python train.py --d_mlp=256 --vocab_size=2048 --bias="all" --tie_embeddings=true --init_std_qkv=0.0625 --decay_fraction=1.0 --final_lr_fraction=0.0 --batch_tokens=16384
Each number is 500 + 50 x the weight over its row's rms, rounded and kept within 0 to 999. Layers, rows and columns count from 0. Numbers have three digits each. The size before them is the row's rms in percent of the matrix's.

# layer 4 attention query, 64x64, rms 0.193, rows 17-31,48-63, columns 0-63
101:513499508473554379538513560460595557562442552513501441515489494538556546451527505444446413543513464512512551584593433407468497476515478458379480420486565424475447472504495479552521574475520502
106:549479525493614452494496551515502426517393486609578446559508543522531485540458529520506476492470468552593560411438513465566542451524474502531405453428495474520492496487519560459469386402496492
106:489448468491519511542528476389706479506457489514533424474473496523512463528442516489508458536569532491549541527588438458473527493546418425443506487457550475489596452505536449427480502549557536
084:584450585455455509428484496545519479494469471480496577501535503544524490447508433543613486529524605553410423530594542412463482433560485427532536498502485489557462552568457517441494496479498392
096:544655508471533578515498552513516518433463454542576459440521445459515464480563540368542528476514484429584445514509568523464488520536468484423432430472423480520527495493454500442501528552600495
099:504563501545432541492547578623413499475537529469501579474531455459550450486497474484479554482513417546490440516450473500451414519442576539540473553465515639565535454465483492573478418435461474
109:409485529486425486522478545619359449508471519480466498547493502570475505652493529487479543485476584503484511525462572472504484469531520559465501443454577585528539487472502592555420526488500438
083:469423441486485473519494391544498397457492409552500487456511482511547466575460505520611484537561550410493535490431478462554436603419505523508453508473540553413518499497447562531487479538508604
097:536472532518492482500514544487483529458452494544571503417613505508518427479545447525538532559461505507574483409550544486394552520568556607378487464527450420412486469497556579457495474498490440
094:494512480456528452551488392570448513544487528440520572512547464496591479496566416569525515521507464479393538506524484585431479466469523465464441509418378590529508512521581488556463432567494546
108:546566542479463553615500507394522507487461502613555444551423555488492491438548559511437453508568534539523535536570450405475459420503549436444509485557475452461471467561445485426508503477479428
096:512507531500563493494487556417604550471406567570455464413528547588580489455523555514532483569502439570581489523464478516521524429475448402477486395547475416500461479498547517445469522487564483
099:451556565512522523516543463543530505510505504487422479402578470423396482556511492418422396565589604426584469538489515435552471508523530458445510480480525515523508549523453540465521479463563581
071:465451422492518445504472525505440494445486513420542485513446512460608546514595501347469540468542530398395506534464496523583574529480563469479444560461472559487465496549459453520585490503489533
108:422513507452524415481545540612385464444503481442492578514461487511508518455466491526535537419472528490487415480390547524535504523518570533558503546581517452560456589558465499604510452443523458
095:487581521586515514355469518531492498543600501521458546452494498455476468581506443441480570479455404405531555481484502495471548516483501497542475503397489553545560523364527503497506461523443573
107:500502450440552415587502449519501581552427456481577524557574423549568436486491536491468497493547476461497475584472392478454473478507444467434496523413511437503485599603539463513516452452543544
079:509428526484514378488541512519477506477478593391514524509513551506503459534538470461660459484533419432446486488472515495570465515468495554448378511560491455529541448471583534499510517543530593
117:551490493436490482513483532461557619495476557537448519546442560541557506435575523503481462514508559480543571413564475520532508518479535446438479493394408415422517475559616458532458575471462480
132:435561473495454531518560494509495498442544442487503386466447481485561562465385541440523424453522563505515493547501574491464462532534488579501477503520452457449592479568469486508419575637565518
088:561479472470410534628424467500522516473580516554545491506514543487433480527453511481361512537532486441473510516472577436577461491606503486497532458614495466510492540477549500379501558490468474
107:488534468536514505447472530535470417475514528446515535384541514361514482498581446496367532516475456535439495441488515471447505606490532498583534557536543468505488466525488650480537484441489516
123:532494420502539510511510471505465437504503497458584499374535470446519586499491396417483555539467513434452516400514522482548461589471539506564513597501509477538441501419517506471583596464510583
099:498521549442489608647473548600562558502409516486519494487472550474489504494524471429414530553448488477484532463458514462520571524427424492395536533441435580488493539448538444454467520469509464
090:411491592472551553486512472579551466392501471587446503535425525436503531520494505444516477474489579555506543569489518532510498486491420420430481389433516455510485546571465451584456536532552424
092:485438505466551559413489478506443443589523483396515530522534398494538494469439482428616501426485521465521482566542516541457445616477497535454458429477586514468495513482562449568496468523534585
124:499527455523452456455490483448548573566494525454451495485492537506406469449463512485593458577628587429522481541605512482533508520515365564416515446436503466529510554514439493495536542498566507
125:479539477454539478494538538419504572561408533457482381446464444435573531487498556433620450428531544476554476513490508526516511499488465557472456474510494558513465543611457531465511508601406553
086:499506517537466554500480608576520506464539550569510450501550542493393510461532497427587414406551479486479458474419518432457438511615468530513416488618524465510490485572525489440519449496538493
111:525471531495507415552473485551467510530511451512535473497557572410508494569506459420464408548571458413547541426508497494497560588460573510477513480561562473507568459486472559547369457431430547
119:511478544541409549509473459565426510371559510558492522479609493467408511540509422567546520506495470520534528442425545525518495566503495450554578431416548535423468461421490466472543483518425476
# layer 4 attention key, 32x64, rms 0.214, rows 16-31, columns 0-63
102:478376468454556477495490461474556508584449505429506488498499560536517414526353564525506587542555413477484507491420484518480482554476514557459468595433491473480548518525571546478509492466520608
102:477474525376381485553521510579477549504549396425528437533519518597494470391539414436535499469505545436537537465469465519487507495563533476580485448575436458582484500546492467475517471532517521
086:469456488402426487607453441460541411505583513484585511534446473533476495440552555489480518492517463467405471595558487579479492485466552407479559539551461510508584473557479453467554583521460466
106:601557504382443527496510463454536489517557446491495539508494470535433605377575460541486429484469480559538542509535508456501585479521491509551468460557512432496466482534455461436500418539626534
103:487566495552491492560465503505457556443590509502373508394538517539355431495516434534516515565455491495443525595502469468546529493492532459522570452477489523492494540378481574524538429464546503
094:348538408516502581460541500502474564536475524511612559511519526466447568482440507442486426504470479449516469497438492428505484432513572526526481599636471540571495463499476496450522479463484535
108:464404506525535475480493576546499504544503552546418445486485542529520437612495526474453587560444426414458588504518510520483512516433452554380509514511536527452513522471487445576603467480417462
107:545481546481520462535464552503475539473577472508524558478470562590634436523486525499540546503443419478489498527425483466470568578424511541369462510530526505484420462493541492577457529408420447
095:449590496461536426520496548494520600520518541477487538448504453546536475565649513534456490501515456459565431462446482511353481425487553486480539445533530513544497457530491471465431539476571398
100:482523523478475453553582476540574545441494441518581458432396545496523477483474540396493518503571484486600501471442478539516481487543553551527589540440471533423499449402391442563497522483519439
084:544530508477538462526468559476432512513510515479567381401553572547495492544471464527563529417500397445597442480533476490616468537595460487479513505568510406465507518427523471454527535539439498
116:462526524468464519520490541612594477445495501535495561516601471458506483401442438519427462431552526535483460469458546498490485556481536533620565509595426500533416534512407498439466512511448555
111:488528478508468478530494484495487519490563477527500515586410504602456488454518424594450480538601557483441450554606575537492459504473521563504550444483399438509473551522425441443544441433575472
094:471582426458500534572486547508385492468476491450566487466547478464498473515394583394478493470474488457483457610574517481447509461538617558511488426583499458477517455459491557536529424495534514
100:544439502449506545496504546543503490532459529522446417497520597504463454463511495518479565502571487460504490418493508498419413509529521470378450591527556422577619443406492521512589510505551551
111:539547476585571530462453449469515485496462495375561474519467494447526504596477529525542521468435373568434490495469422582460575582459475505540503615483560537547529505498462442537524445517466504
# layer 4 attention value, 32x64, rms 0.264, rows 0-31, columns 0-63
100:441489544548522541521479466454481509533473472509495502534528408454535539526532580450443432440526486596492406508450502392519438505515467509548571539536569612518482558435493483468438507548390606
103:582471491513497576485484490484473580456466432502443460474526449635498496507529466441504487443484552476456542568524521373524513595513524459543378521419572554481542465555460527482415531527444479
096:504410562411511512453438506539554536486536593510464577463566444524514525492417431459549488440478493500479532536437493581417488576527448415561512522554465520390475543524471536521565506396464518
096:433507465543466534511530444520500557475436452579512412448486583585540511601481496399507490412504427468571518506538470544552524413505497574532495422470535558551485468499458565386440503545500516
090:529420461517475512493491633514480559457519498503524482514624483513524414529537465474416500495493479466567449485557577490607488517478454504497435379491536401425521554412490504469495543530443558
092:524480504518527506510476455442526526522448440417452473494518476457427506504597446456487481536445572481447649470533569491632468448532482484504483539623495478590510413505516532465493526514449584
111:503517575473503535529554423546412531573581555564477526487526550516469551488416513451547447435504559449581529455451509478567533441478536505428437526457516418535510541524600444497489512450406406
099:478516566527517501538573534544500396515550426540534480564453451445504420507436454525558504493510533435515489404412515437529405564461495482543654504458485559444489529575511450551466540533521486
111:474465525433505608500502498521430562533440496481398503488559517451529466491519467547533506626424547457477521469568580552528427557468388536495526446399496492512595460424546524498466474527524543
109:445502532482457569470485533490547538573537577432485504564566577510497422500468568385521509508529558514445432494495394500540546474554508428533456430432424513512446558425535543528578538419499475
113:476499436501467459579495425486589474484484490471504554481499474573584506568523471611462444439474535492444533553486486458442499630566513524472587497481447533510510512425554470398525621472480467
099:556451495450515504560602636519506486521506459516502456554535488481454499501554519447525470510467416420448393547568503384485520486518489484545444487395524608509526488545431444489572511457539527
098:491484548453521490562442523603458532421501490553516520556488482575546474464521556511425461463434571538433462567487493580542456448413518405510625482422446502521498508536488440574501419463469541
097:544457509559420501489458490503441518483566440510390529454584558439487345470544468484480519596539490540473503536502550507545379579499396508462544531494514521545464526503529478557555452561500506
096:551566529499516457424548555489516390458506530491514493530551495489469481451477417433574507576476481442511486422613514429489444617410541518435522559490496562626486494558482463504458515485538505
109:498548503491509448427531483474526449596427502443535518595431437537502440487501602476467528533445497482570523452438631578543407544538592555490501502508448449464492493524455450519461444568477549
105:504477445584510494439546391541561539531572565458502434468518576534461468490480524528421470534478528542448420474474576514562514499380426461582535478576524553542538517548519513418428460447456498
100:557341486485460483633520540456490521510397507517500562552488567486496498554563455466422566475570473571388414469479532493495489485476492585518471492560506495533523481513536423465446475503539543
095:475451371496425470562480499442486498537534514526465559483498540557457519486423479441449453492530515469522481508573523476458520488463605529544525597509568480442583511534441435566505497602394591
102:496513571552494498504463409519502528578506453486530555497605482523457505449617482522427506498483440434484491499512434382434417609519439567477526435495594498453505482489539476580536457489569470
098:577538478544503472593484533532418491529556459472460493426534382487529408504488581554529452604492467444533538520541516435481551471497554432442601525488494526483435457522518601479459466557427531
081:433501473530423531544443639484522481573421512499426508461483498549470492473544535514524461470519417476497513496575500623412477475526450498539444508433567430586423535475535536518554475599498471
092:496526545537549426546456532496524577472536505383487576476476558614528482416465543511482552478435559536531459488470391538496480582592503575424449539513566448465522438512512518472453517547497421
104:476474525476494488564433474441544445415417461543510437559628567471445535498538455484513447494467566539503502453561518538513562519579474500495584570448527473496450393451577477593498535506534424
102:482403433538462540546557484493442447473470537468607549554478495464496476491529551575466552587583458489553454537524468563454491504427413508557597528557582542436439496530420458508477459452451477
098:583494455493537551483446530508468481467512614446441433511458490542529561451562458564481543572448505512481647504509490499510489427487498455498528476500523495493638487561403524516515482404430423
102:499523516527488450486547491516468476485517487433527520426541480520538480504512427540492524566540593535482514463499524513355518478412533415549511544540537506353484425547562419589618473507470494
098:547480539499503488519545509486457530506490584455516544487462579588460451556517512604483456408391473487537506534372475453546480485557536366486542512435523474505486529569401467431516470513535553
107:490484566543468397501502557417493491526426499520477520627519501493613460512505546599502418437529461550517556513541506533510494527556520497502466504484384513449380438480482543540396458498516463
090:485521562545477410471472515506485443490531411557500536492357537573547471495508462479519466429474519545512518541566601523486512528424410513460584463551551479528533559409534486531566481377501481
095:439476578493559489519471583516458544530465487514448555528523502356463600509444591542480518416478487450468538487564525514555430511512464465570509445582476541435521493639471467492440512517451486
104:441501589432489575516603513512583502502510578471417471493520560420575458472465493454484501456501555582494421480452550366447444474458563481511549502502564564477452496493570564518470567504502465
# layer 4 attention output (transposed), 64x64, rms 0.399, rows 0-63, columns 0-63
103:486480568512446575535460639562547531501612424465502457385473475509495506464529471546555485500568424573544501445476463497497474573496470497469513568417543463401535480489447509581452496530467455
099:448558593499490429542475512546518405533550557458472463468446523512423546475460543470527465461609534566466475576485433485546524472509380530498547472441626519524469493490589450513550520431463461
103:508571433605560541524506473510458440550442530619525468545444541402514397487528470478473475474535607466594491443596542467487486506492503569452477488456459599511486438513529474483470525455483440
089:618509607451504523497517525512500480492513469490494540459575556443428456501539470591540525586483537545476457558488416486472468440435537527497524442421498572493403500481504426544397552504415564
114:501601515480552420519405482626494481523476515498605518452492457519547484541480555574507482489445536550530552463549362503479531448447498358593496509482461524475450528534486446508480514509516446
098:494533450510644508574531532587522543551472453488589541537439472551464458515419539526485519428448435523544463568448458537415495444470450493482520547427452450473476539503522606505472516519545397
117:591437480514499447515489625440480471511491537510417562542574481451563526551444463522448455591488530520422481536492493514441494512487586450599581483541531478570458443471428481440543453425475547
105:596441435519410571508492520487529489498567477441430482498409495533518547562488564463517432423435580491470430414565464522535557556566463472510443554545589417508584493459501528462512550483515481
106:411487469502486508592437448584469529434534441555617445578444546456448548507495532512547418431514540454475515541487448500536534446469560418502495521606465514447428553514511452565527570471479525
114:573566489553463449512508467541497463430488461588512453495428455501634577504520489560496542543515501471452460536452525529511512555456468546453543477604564540506424482481372370514500441513480502
121:466453479567507433463535556560444463402567452431511422536411471439434517486441598454505475526648510569519582508527540506549519439502483503514469525504519507461597460498505508459527422532518556
102:433542471541556542488454434462551486521487584470550510376369529535490449499435552560523551396442517522502457546471517581499534557504422543575509488509376520506507501568488443515528457537495509
120:440528497418526542591543492480514576497427541439553574497545507447602508512509500468587489470493496394565425439392524604454528570508457459440462523538473482464572459465517477516433545526474485
106:455565437494485403552449453527560512496545451528488450586525405530480560542486455466540451492482528486548515455502458505638580467402526365566469508483560459494536539521558503485420515512537489
094:490440477482569565526449467440594529481459534477438606525503500583531462507475447463511417390614494576521532434521501517610528456524438487573453431495542442482501510538551460494557483483453455
102:541485465472506479592493538493454592419512508461506523530535539513554514401520411463437473535542443493510516561535435357400579512525478484445423495483465525524519571441533580567532523520575469
099:553456546459531509505411535473475493625418469539593557520530500479473469533434431492635478492509426496474414602503443508484544456511542436586501472545511504514596453500445520498479490419529500
089:546525538451576570474501525560531503558594533442524455477491501482491485414462417468579486514425501531503547626445463468568550518499421447587531482560443499456397477554496432544499488462420481
104:534452600418522467427461577517492521449499447487518538453561451497562504516551500568526495520507467553438439533431535487587533469401541502497540548487451494584509501442512542468525474536523316
100:504550505544515463495551543521625474480468582502526464464380528475401484564464474422541512419481490562498474497544540564560538501527521419492528477476411509420517554560436539472527525539370511
101:509474446505441565464474416405551589469470473470448574590512502593442574450478525515511567439506559567556540439475495462507523478517482445567489561478529522470441469466505576518399545531506396
100:440514585485515499461526498456523542444421488577431472497494448499551493495514526442443346539420587558484568560381493450496545523478441562494525508556518571443512513535456539537502592518495454
090:521430559504459440537532523580433584426539447498465428520628469496571479426518479495524458509466561472474483494480558444496490467468522371551462540452493484583487571492573473494610488465506561
102:413559557459476491552473547502482482511500464464433549502388411609452610576493548514438488501581549446505481501424489510566464550407517482481565509514465512425539541512569468484439530474482577
114:543511517500450575508550487439503416550467527430532478507457472474480580565488466470516458447407514526528540616487512448578445497494475475466494533495438434450543491467589534454446552591650462
093:456469496557527529454579511460462393483463465536523491579520437454490479549485531531412487393563463509485524629400474563505508508503533570526448457568421511509486484479464539422501557539591566
112:440492485523465567485469500402430491537472617567509615527454529530464578490481500569572508490477486471458445484536506466571478423574448522509464585497509484541481446501577541376440532484497420
116:546537543513381530467468586487487526498503545524406419483492506396483496476575566466559518477544493451459472427525534555481581537412497532659471499516556421534488471432550502493476472465512539
115:488552559515513499462521502557482554456547475406406483572477486519445544512544485466483542521456453409607470528441383332529509499482522532519557565548599540546463535444484502484512513484508479
109:521510464490534489537415570598594499515426538502531478478535551472508497477520536432531387545547482566508496488477472455520427500635615492492391487505491483515527537456471564405422445494470518
097:515517425478534486551530472556483474539600467479474422520435485503492441470525512517496466584526488364559457532465449443426641494501489484572542478502494485591561437571501514485473564478579423
106:528506534528489489503449513460441551525453538576510490506459487539492487497567542573606484509579391456580501433538418521594562535460504542579553502434477464511449517425459551472454414458407441
092:596510517450523407437574428532525496519401545539533485525424588499471512467539486455510514486433590456471538489611500509502635431499515452538468459488456437574475542491502567454488530463505430
107:504539544490560436394513487466462537488511446548602517561497520477454429461540544615557574394562429525481538402503491574457447459384508500558555502493436525457486520494458487526499564491515502
096:470528469424447494491499610496513503512542539396529448384568492511440594510504585521553548561489406537387469492465571487529506483515528516476506548555530400486446445474455575471469500569510497
095:430453506544533444499462461522553490486583478408475472467484486485488497439434598442453440465533620556498639432495510513509493562514494489528534495590486440456522520541472499607575420476538465
102:594434445498482483444545482390505499497576402497453454558515554403467496443517430469528538495538445451470522563489553469516490528530554625398582519582515469485504456474514518572493568536478509
097:402528557494425465424521415450513495439532547483469480506526542500448537512531470454523506513534457495438517532479367402528522545553484508557531490470550608502549578521543406526579559416471564
105:441489492541411541444533398541538476449466459572552451546387515530473430505559529540578531439498502533498490423520542507512524518594388539437448482478605557462535525560464542496467543528451462
094:398468449531554501560465511425530593449448548576544562518520466515547550451458489544500562493532365462573581502484578523469536455506493437525486463538440486518499479580502513533446378491435475
104:513547451508528467515595485419603482588521486446487554442514444520480428479378413447442546449487492528510524493509477516399529547611433473584483499449555461511586474550539478501502551538528514
078:518467508413499411492503469479334494513470496398425494482548505577458555563476471565459550556478485417533498533591537535467544559541506489495578467463578424576523462562496459461492537521513520
088:544472542528405594537470587531528448591524561536401495467573586481436519494520459468524535452455526454459452475607516484462460533451557549486463468467513515515435563470496486572447437401458549
090:504514494455516509503433518478462572472565478543447504537586431527549535462519442525547485474563524445542524367494528513535533529393484507497496492546627473458428511439491575590463557456421406
098:525511419609459505465427526539461460479587527596497362439476493461409471535495495528510522449517411512435522517650555434503531486427514544509505497536518513506484557505479518498598481469504535
084:528453625364571565429524494480484548514432483488564491380477528593490460542476417534568500497476477505544520585443515513493554502549446506482608472485456503479457463476437503528533523554441503
095:408431536472354544537524472499389556476547412515491548496516460590472500513427556588525502545427469441487458525439483541445500536476546470537536539551467495520535565481565557510421488496512579
085:449444510427466512476588508599523583472484487492428498644573458482490526464572506460541587490468519364481466468463485477436545497473461473521555561522519492558522531476492517453552551395522447
107:533544518520454437551582493550407451429514459446559419506502492484541611498485549494501509533511420492496608428549503505485480549621509482403488509480510399509433529495549397491529489549484553
093:504612533466528491520466449477479539540501521516510498399481435532452519516496465504423524553443460533593465463577473476477457494481625544464500485349453536475491566499439592520481474597574490
097:449562454566443569526494453443529515532483554531450498547512567467425472504553541512508535438469547517550560431536548502451484489598423491472410456473460506420468450479553630510403604495499485
099:503404482418441541481523503552531453532516411530512451542553508462513535461465462493468417568471529527512554509406557479522511500419519502551402592433586499567534456468514561483501543439632484
095:536473620485397452514551595575519459386511545561473460468483561419517507492572454496501437460521541534419462415536503568536540481491443503484484449521539432527581490480564463481592509488460495
087:588463415519502460522529498527521446470604462355534560474518565505490432519494469553464650493498528478531473467490547550408430480500533477481508496469485534580450482497504451500606430460534537
100:488552597490425434459530478479479453549508502487578561506446499506377611558490428440534530497605420491488473610478490527536428506420576525488515471487573533508543472441498516449457515452494544
097:445529514517526552412465425467480490554564547470514427445561459563503508475504491539490524504435459488578436581503519428567462433462434574580483483446598518596402511556525489462547425488517555
093:487526474428540442471389475518518541506548424577531519450597546534576395495555526512514527553520543501474528399509527519480530483525622449486447509548474496507411469516485501541425527505366466
108:442581467467472474590514451517477581525459535509640587483550534460449447472478508491625439525561411456457409447548535523500471491523458478506533521465413551512550509480560476505527521445437448
087:509529502529514535448561442524567420479472383492511440501598469469569498599556526467456453500546438501515490477435638543584508529436518523449509440515441488487547501452449555412479451530564528
107:431516501503597439554496471591466520451558449450585456484523480565490566496440452473507518459599525456529575549528482408509485425495443522344513509532466575441518525490498521531513551542474422
083:521445413523535523497495538495457536445529610544544485453552471507529521462449466398392544510494524489335523481517623542428504459475451555494471478497474485465523518510528557551590457506514575
085:475463497494439598455592505483454479559580490531533466553514518518428384492437455444474602522433521418527495531552529468496530474410503501515554463516389516482524460607485526575550456468524561
087:455515452475419493523462485519618563481399444575577556495504570511483493490518483469438471409506558538515530512553490579532468567453529484390444574484498511393472555475436554483524517499471590
097:526531461518522471465512519450575447491500513430518540502463455539566620500418445471511566483446444562430451507570552554420514507546489416480460467544561439525557507587469381482557454485558567
# layer 4 MLP up, 256x64, rms 0.287, rows 0-35, columns 0-63
100:509497535492481512460475561413439506612587469536589527511511435423474439509461537404586503539426486522417468478570501465541512412468513527543550574517455514458469539522449599458523503506598512
096:557545595445480538525512473435455462493457531580532502600453442490559473517400568541536478494542545357537390463521539481491541531488545507552547435471488501466587541426515481543551459461451480
104:520615503506541536467419500478576467502521525518541471452588508512490430454441544431456516488464637475537541519463535580551507477425553541449470522477447408526477565549509541439464451480378484
096:419451392545481580527549528479549552490470516428587541612520525529503611494493605504461535496570489507450448571468473475442509495481498499529489597466419474491532435518498473423441536499421467
129:533474450490626459542564511553494490517524437401484421528468441475529581548490527433593540512511582459449422514487517427539499481426568425525526496503527432534521523533475489408558507428591492
108:515443482523474531536537470508598618508486492448469495452424551508519469526547471548501558524413561490464433396546450561489444464595451573469550547529388438504523435557529485520497533468557426
094:479643453513497474424510422321481474511483469536517557510530485459492528513565455530490557603481437519457474527549419528467482549520561443491563522571494546464494562512570477457527488466566485
082:474507462532518418456575509541492571543494472497562541520570545495448581529472456519510510521503475568516460551543460583451514341459498429508539609472511460549426482449488367475495495473485573
114:470517588546555503513578462417507576487565494549459506455485503564484436449488477548611575567427432517529440482586537563420483487446435540542479500390503500508488537547443489520458401470505527
080:496503420527561406572426488454587601520442533478516510525497584508501509439548490516529523409550492413501435445623495535523555469554474524507454483509551455581466544434459580437478503441517491
116:512559472555538432492529524431460584511500526413488572572526493455486581392421516472556496487480455454514515508615489516496481489454456501502486521599480440517543595544509498522445542344488523
122:467529474627569556446458455356532484440495489477543484506496529529492419466463532585573504490498508536511512496536519566620475465450473562526483494463370432422506510527583472477480490508553491
096:505521494513442642499518432466530546531501475458460479464475613444524460473422547396441478476570544485571475523420506553530491473456434488515521548623466456485451469504595572535496539527439499
101:565550566504465427536513482388493496554507488594545479483520458492462498477470515530521477537446465502523570414474493687430549506479530483529472495550408434534478550544527506526538487397533429
103:498490490540456510396497511475472514440498520620443407573527596484447469469536505497520535580474569429559489492583507473554490511581520531540375498452489563524481494543453522544398522427441509
113:414465517489454490623463463487373454485523351469510465567566505543467490551481581435476508528497437465592509473571455523439465585542505483547513566533485431465471525521509515484527547455537533
082:523543541533485438408502549444432511481479478490425424527448521488547450414470542450430513551485445485571498571492456470466542472677468510471467484501489473539531601536512527571553490452593476
101:463576586570557456543513522504484565484513576464543450441493548559403497492525540453534531582599452438524349507529529499473478524456461469481479494430493577515454474473474442425583474433512505
118:554548495508443520561445567508408518471481479519565507517335488585439567545486558458463514476480503511524499557548500559465486570425494410444471505529487460534415526479520442500589426532547574
088:475554445512614594523520540481502533533490412515538585592582493468520449509493446507529465479435434415478483511537443505414445412558465478544544552512505427442454466586571505500433482520510562
078:524469560531500506523484484433552507359514494509503493550476459593462521516471618435438586508473512467514468479529518547480512494477495500585348498528418588482460484594506536482473427459544438
099:537558533525460538445370460533476441472527510487615402447579539430476534535478554532506532491491490506602457445558492465517444429586568486458568518517437508447436467535572549473501498454441494
085:476585525527537566472453512580471524521532507429407487467480517502466426546573541580558485521461556435446530531521587479573515366457464612439477512499468506399448504523527508441562533466509492
123:477497439449505444492546570520489470421512502510527467540578466518420496558467439416607488541526482460525445543473569351513553450495523530477520497468610569569518499480465444494463544471508618
117:438540548593485478478515517506478508447466442510605512487496470490482542593483404521452495575538468453510531539464351442441524467511412533512493559597508448586471527522533410469559471556482535
099:573533560443496568470459476473489482550494483590569490544440523428459497533522540612517569481524553577561494459395504518476470554590502496473464479508433474503505421448522468512493541370412430
098:465498498543502505545541454408436582461480548446599461603489436476518570451491561550519573478525526464535555469536551527465380586576487505444491500476522480430598419471509449510464481513509431
114:564587478567568461429508527483539521581481515523498446560548519488394467465515493539606453412482524478425490491537537489526466398572522541396370423475496524518475545545501525544464485496508458
112:571478513542505500517522563511476478458437506520535535653443544510473488516500498471435464442474602525421492471449526468565522411535485367475509541552433501520486492514605443448448600452532505
098:544513534397548475492604532556472553457524519547512505521544519516459592472484467382620516486400507418518480532500434474485506534489492524452560585448477395496581493446455427474534494485543541
121:533477545492496442551488456572440557475512505553519509446524434509425513478470590478555547592559510482540439547523465519405559479456375527475501425422579497588490469512493539595430452513530438
080:552523404523480492534406527520455547433497474510424523524432501559389404532468512444490513461564560440442544559518520587474462438451481555471551494554617527444548457564472515477551533482564517
116:498504459493579436520464545477498522518601479455463513483514477527494603437452515475537577601471501526418418554487590438550495441443518478458601583548598444535518478499491411445556476492468494
115:517523454500546469506426563496533500548406472534508517500568377491472486525497500510337411530520482472562501507426498436533468466492561466558560528521500556492477557509519477544406617513557424
096:566473538581410521496396492468452576460455409464450413530552450532528530434518549501535461485513509514466617549511481511471474526474540442599553542394537445495505470473529563570434533526545476
091:533481477461370510432559568499602427453483556471512471468566503464441443564486572475554513493457619534532561536495521504482410438589530506422482532561578504457481441537485467529475467560491475
# layer 4 MLP down (transposed), 256x64, rms 0.129, rows 0-34, columns 0-63
089:486511522509532482466440518500487365564539469534386532450471453575533453495470491471509564482484496508537472414584506521462494464502492477422449491403501485588563541516455511588578567570614501
103:549584479420512445581508496531574453498548566485562463493514509522503447541607456473502466395399517533511458439522452518489498362482602506508498494447488563509428516510533474523548407570502524
102:536415540414523711483547499517434495481461450434561490521482503412449513479441511548492535518483503495522468481478527473502518453499439493435505577440600541523507460512518420518554559551530557
090:464509499475507481478479534407470434391552471450507472543524488417535544550563494501568391541520529478504606462547559539427399591476427454587521457461483498452531560497528538570568460500505514
119:541561469466530523536450549506505523609450544362432460508554500499503449509465444521457411454474513501542461557498572495383551433448534549522465558504592515570402530436531543527485499508554519
115:458521568501516464470554449547542566357479409603569565452451390496528546508608538470499602459508439511529428451498515452473504531435455476485516493475536502511490559534507473508502426530539557
098:551513496539537524519518547438527437492484590514487502553470551499575587452493406458499484387483548514475534488492515483404578531541496469503455444581485580399468418447573465528551580507410512
080:416478479470522532536486557516445562439504596519434485562515570574519466490467468435478428589481495510425475512601541526421497545455371524511519566486465566465450500545440605495480549501442504
116:477529542463543565537529548474524517519440512521528471568529565469442438465469494526517551554468459502526464452560556511446421426408567528573441427536580540439448402586447520509448484446406556
086:563535378505502485479440475373559455498504495459488500535537557529512528555543574592446545535452489580438554486565406550583457443490514493480418480517479471510476442450525536407527584538499491
117:545498486511570391503472536465478474532458469547557522499333498516523469457522510503443455549505634601455544473536527549581590436483514563435467458514483459436467478463512538495487524587486513
148:536444485469444532516523581485532542455522440564453506578586556439564452436483512493492465521455580508512580457478522484510538525505498489478350484550500561459437475488448527522431622528453393
085:593421521520442517487530530428443454463551482478630475406485503608496490468493483502519645499472464489450519543557444527501500521544462569448503457389494534478500506418471576520578481514520482
091:502535561506446444452501482526498467391526501523550548519468493427446483540544518433528540490459448541481542539524460583481578519486503401484473469518461437471541528501567374434545604611541587
103:449522457526432456478512480518482476504483437470444405560561545487438571557499513537483438500478446513610434494538481464549428609552480534495534522505629625514442491440495480458496532449509582
130:512527577479507477518586503541574570358545533502510524477456478581539429550527470468456504504548501461496499485399503448547511485414562493450578506537436468524540445581511403475563418443490444
086:461601536503508509469385570530457462541529480543558392481455482552479493498561485531552367514551461469522506455469532452581534493494447544480486555497494512358472556559523540473444483530445579
114:528472542535537523523516483577449555457588497543518610472412517502492554553547521500482453505521518537381550506538424471478492499437465531486511486567336467509570541561510439454506428431438476
103:466499553460461451457524517478510546398503520530472489492477515515524455525510468449501552413395432499618469503542533500463474524534444557468625539534609504497504531409509491409483443610567542
089:509498515549549393474562458555550473524522502487398429375514552544408519508551410557477503507472597569520541455521530444557603464527492476446488428497461512550492580507523428444533528502507520
074:493515571509423424494517466482453525529468505521519586458518516560503439524510396513508452472484458494448495473540516551491524456659470500498426500575524564540362500471585413478527494498487608
108:438487442526525415533614465440486513563590545478506451557463452490515542488542479473472489529458499506511490607620478495460446482471469454553580492498438512464580494419411531453549570521398488
089:507462577385538535517427425474511501552500522576533583548438553504582497452413485476525562501500447450576567465495445474563543509514563602534506450458431580523454417507512452469439514499449507
136:491583490469567491413528485381527506587502503596557582430410500561511408444457526559531505427472468560479504435478525558609579497472476519533533460438468471490457480522506481524503556498486430
122:467472532475470485493535372443478492496497495531511452589492576414463481440533505533501481585486499495531437467500556582517477562517419620531466559419547500590472462511501608540467404516462454
104:504539484494482429481501513524464488499533520504481519532599490452577457457460521525495449522521467531493516465618540572498551438439371479495516494442536500440398500555487426506548570653500402
100:446504442528396558442500554470477404527505516482566565437500457433479487425516526566529466561473518530473532554470540499519439515391501451547506556505484510492539526617432481624518434477522592
114:483453469425430518520513437572473564490533496471514497574475491410537523540508590479536487589486420520538528530469576554571455487536444522495573559474462528462501403570497490497429342532495450
103:507423524502499544494461446452472442462434575539518503628493519524441433467452492580556399492497457539479589458537540449572440478557443525535516418596584535488530423557529532533497465481447489
095:477469439407517504415536488531471468581497491464531518519567487560486455504471466555457547506438556543455649464448573557518462461535458532530561498464462469518458377528531566562473588481421460
122:558531424458485385465518561487588524609498522445530582449507468491497426549468513457531469509453556494499427588464543509492432472513526545554487459493587495478455484446538508498485498366616489
080:491482494514545476510514535449399551487493526485558446499546514549605617453572589553478453489404523460421535512383471408466501510480470552536413430518458503484485507490507512492453515518592582
103:506430511468499529499590482532548448618481520438462534586534472434545511506510518543569496526505466548556500573509447501492570453411504419555517497508421558446500482506481489541552378476457363
105:489581536452524561458412519500497481479470493442516568628395438461532562524481541504542555470511545463551484388509467575498385479510559511538508516508521438403498513524516413474481424552498558
105:484514464467582495475479560538519507541461489597517514450476488541568420499521500427510543626457551544453527399443551512564549434461532531509536571454457373483477476592511419449437520510471510